config = dict(
    num_key_value_heads=4,
    attn_scale=0.125,
    init_std_up=0.0735,
    lr_mult_o=3.0,
    max_grad_norm=1.0,
)
Each number is 500 + 25 x the weight over its row's rms, rounded and kept within 0 to 999. Layers, rows and columns count from 0. Numbers have three digits each. The size before them is the row's rms in percent of the matrix's.

# layer 2 attention query, 256x256, rms 0.227, rows 214-255, columns 192-255
093:522492521469521487530543519495495529465509491492522485524549526518487465511477492509551445482475478503553482509524491510480484489539501495493530483535505491470514511535534442544500502503438513
089:518526495517424529543474510461450492518492479466497496498523495484514506489444488492530453536495511483488516490482513538493513469547529489484504470499478473507496496492492480501502494538480503
088:516510494540491507538552488514457517532466477502536495471515496511472468508487517483475477482549542515496497453469505550499491449508470501499460511508503442489489488501540488530474505526482503
094:447487556499513477528508489519516529503446511492535522511491484467543449470488504456451509511464498512474529478500499516486517524436478486526455500478502509512504471475502526493481460525547528
095:481542480472521473456536508487477521494510470528478468494482521465512505521523471533492517489573523500528508484438509537537508493458470474516491524495479498481494481525504489529432495495523465
097:505501509494479449484528470457525508500545532459529520544498464524498457489457493474478515504477504487524545514537546531478487480445547502479546493489479472525523498492526519540539544510497475
104:497454448495477525457506485493493552517481508479509517505514528505539488487507500485485508505497462481494457504524491539515523519458532504459483488472518513457500516465516501489518536527476508
100:490515468507502465513517524512477486487466494514521514483451494507509510533503485521473488509445522468495523502483467525524526553459519464477498482456485474481501531472467505495497489509519508
102:500483485507438526488516504553517494526485462485555527476510489492504456493470505500501459579508507479466471471514502502521532502512507465501499490475521488521511530500477533497487507482488509
096:529501505551543473515472450517474455490536501515488503540511504490514501504503512537466471458523515509436518489516500516460502499477503521506505508541483437489506504503550512490462515459470476
098:495503468517477513452477459494518515477521487493490482460486524500483544488477488479493483492510502474483516485473536508495511488521496473489493489508524537552510515513480482558438494499536477
099:490473442517464529506464536471502503469471482499504479486513502498549490485507470479542488510490505512477469507495505517467493499512485507524514529513462508470513504529513475470517513505521535
101:564489486470483492495487480481496468507524466511485496530508480456480482504504520502484494480508485502472485472487534519483504530460509459507507565479513459525502430540477515464527525462535501
101:517509524504478458524451481509507532501516509540495474497479477441511497489516440502518453535468494508510513485494478466502502505486525494493510512522542516509474512465539540533500501488481519
101:517473522511528522462521477461494520497484502496483527499496468464479493507527493497462509516475525504483508529512519543565505525549513486512499501520520482481506496520518499434522521551521514
100:487510503526468493507496484487512524485491522502442516482467484483516491497496481492529528509515480510535504517499471526485499498454517501510501493525488572474488473508493529495501495494517523
104:546490464517479484463493473481460507536464511515520520491495518486455551478557478487515494490521533524492498509489508497530522481515462521492461446519487518501504495511529473490524514499546560
099:489498474528496556484477472481547512473479494483502505515517522536494515479519500503505532527571520539473504537519544488554496489489525531470509527484505453500511481469496537497510491531492510
100:488487525520488444513455455473513505511522495501443501473514501434519513536471563478499482483512562525471530500489498496488476499520510535495518513502459528509507517536505505494471507544489503
096:498542467498463507512476516521533535499528459486524518515507497489496493522550499494508495514520486505514503495497524516496476500470432494525479451465545544484473531527527506516493506489515489
107:497499460518504554474466518501501480473462505527467496476499522494443505506537537498466507505474507511505503473552503545506502499484503547460473514564540493471511494556522502512488507563493505
096:531504556490493512488527482509518495485479489507513468545510509481519503482532457504541472465455485489485522521453439474503526496571504480487509514454533537523495514465469528531509502502543461
097:496539506470509525498477464506546516500551480469479549514531492484483522476478489501485527517477485525465518460481516513503532531500502530477510512512491475490471501505464515534508469486521495
099:486453484480487539514503523535463517474496481537466475512488457489488503521512472510496469498475535477484479523551507459489505487521508514500498445525540514489478514463532527507508520518506498
103:476518528484469506486475498503514486519522468482521520549526483507531490467471512487480510478478468507534564538530494464485458463488471521460480489524509489480478504531514546503491549497474509
107:567484537469484457497460460510522491471478502568499512453496497456467442498483514436501468491495486499507509545500461498498476516477531445449501551532472482500531518506476473472450473494505566
101:516462518497450524516554465509483514514506509494511512453475473540489496522502461473461511475494494526508527504472498496520471527518479482478510509459495475531524472480513506501522548440531527
101:493486482468474450523533509507512514474493475514501513507521477485530504482515523544487484495519538454507523485485534505473509512509499533491481494535483489451511530476476504493488498500471491
101:497456485449497502518449476524523537507544470457486454491457497510482488496511557492470472481468534490518522489513514543495458464551491540501493484516499501530491522460496472485537515458508458
094:525449492556498513501464503519507487453495525536453477498497520490510476519485501478502481501487522502487442481469500498470487501523476530554525512499514506508474520491504479521500515504468499
100:468514475504541532489502478521508517499488529505470504513472473467531482482519492534492539491542444516453493517541483499497534504503451504526469521504525541506570469492532502470544519555544460
095:563529530512523531514471497478467509488512498514462506486525464455515530528530539517482470502475519518459483488533493507476496469522446491537502452486512509467531458465504492504526480452461500
102:487483467496473484482493483513519521466507541532526567555506512503560462481505517514511475501518490503480470484514525522473500512546517500486510539517499460493475548490518468485503504482540532
102:516506488529481516499512496505517533465532477506520516467503520496504479537514470516501519492511524524526528477492531517486454537499480507517518504488522501524531489458512475500450499525437529
103:468508488519500493511503505552526525501491530530460517518494508502507443504486524494533480526517499496486474525483486484476489504506491530541506511496498507492476468524554539504495477480504497
097:518459481517458481493474531497536549512525484506504479527480507533505478470521467462532502517495460513502531479494449510556508527482556499516481506528482461473534498517542504475511463504529536
092:470462489466480497495538505482496527549498531484555471477473488519492506509488506483486473496499503481501473512528474502483505500489448506477518501539493510537514477499523456475514449487514466
094:500492478481495515502530451497481517481465465507458503503505546528471505476489498445532488516499463474481537495535519464494500460519525521508532479478475523504495509534509467485488453492493466
096:506467512513500489476538512523488505487513490500523499512492517499511538504446528544516558493518501469519553493508472490522512482485485503528549504494507467508485516528471504495421515529495492
094:556475505533493499506508521514508484495518495525509546514506548497498482519444464499476519496516539445468465489479507477444528520475499503467458473525556500482514501518494482535457512491525511
100:449511498444528460548475520499530511468515520537517463504510519519499441507482521463484507536492485470518540479455539522494528490476524487485473488494537459476507483567466483514503489487487504
095:482478473505495477482506500485458508463492490497540511508507549484549528489508526478476517480441505484541509487525507482539508504524500476515489540492486457518539478482487508496479490489488492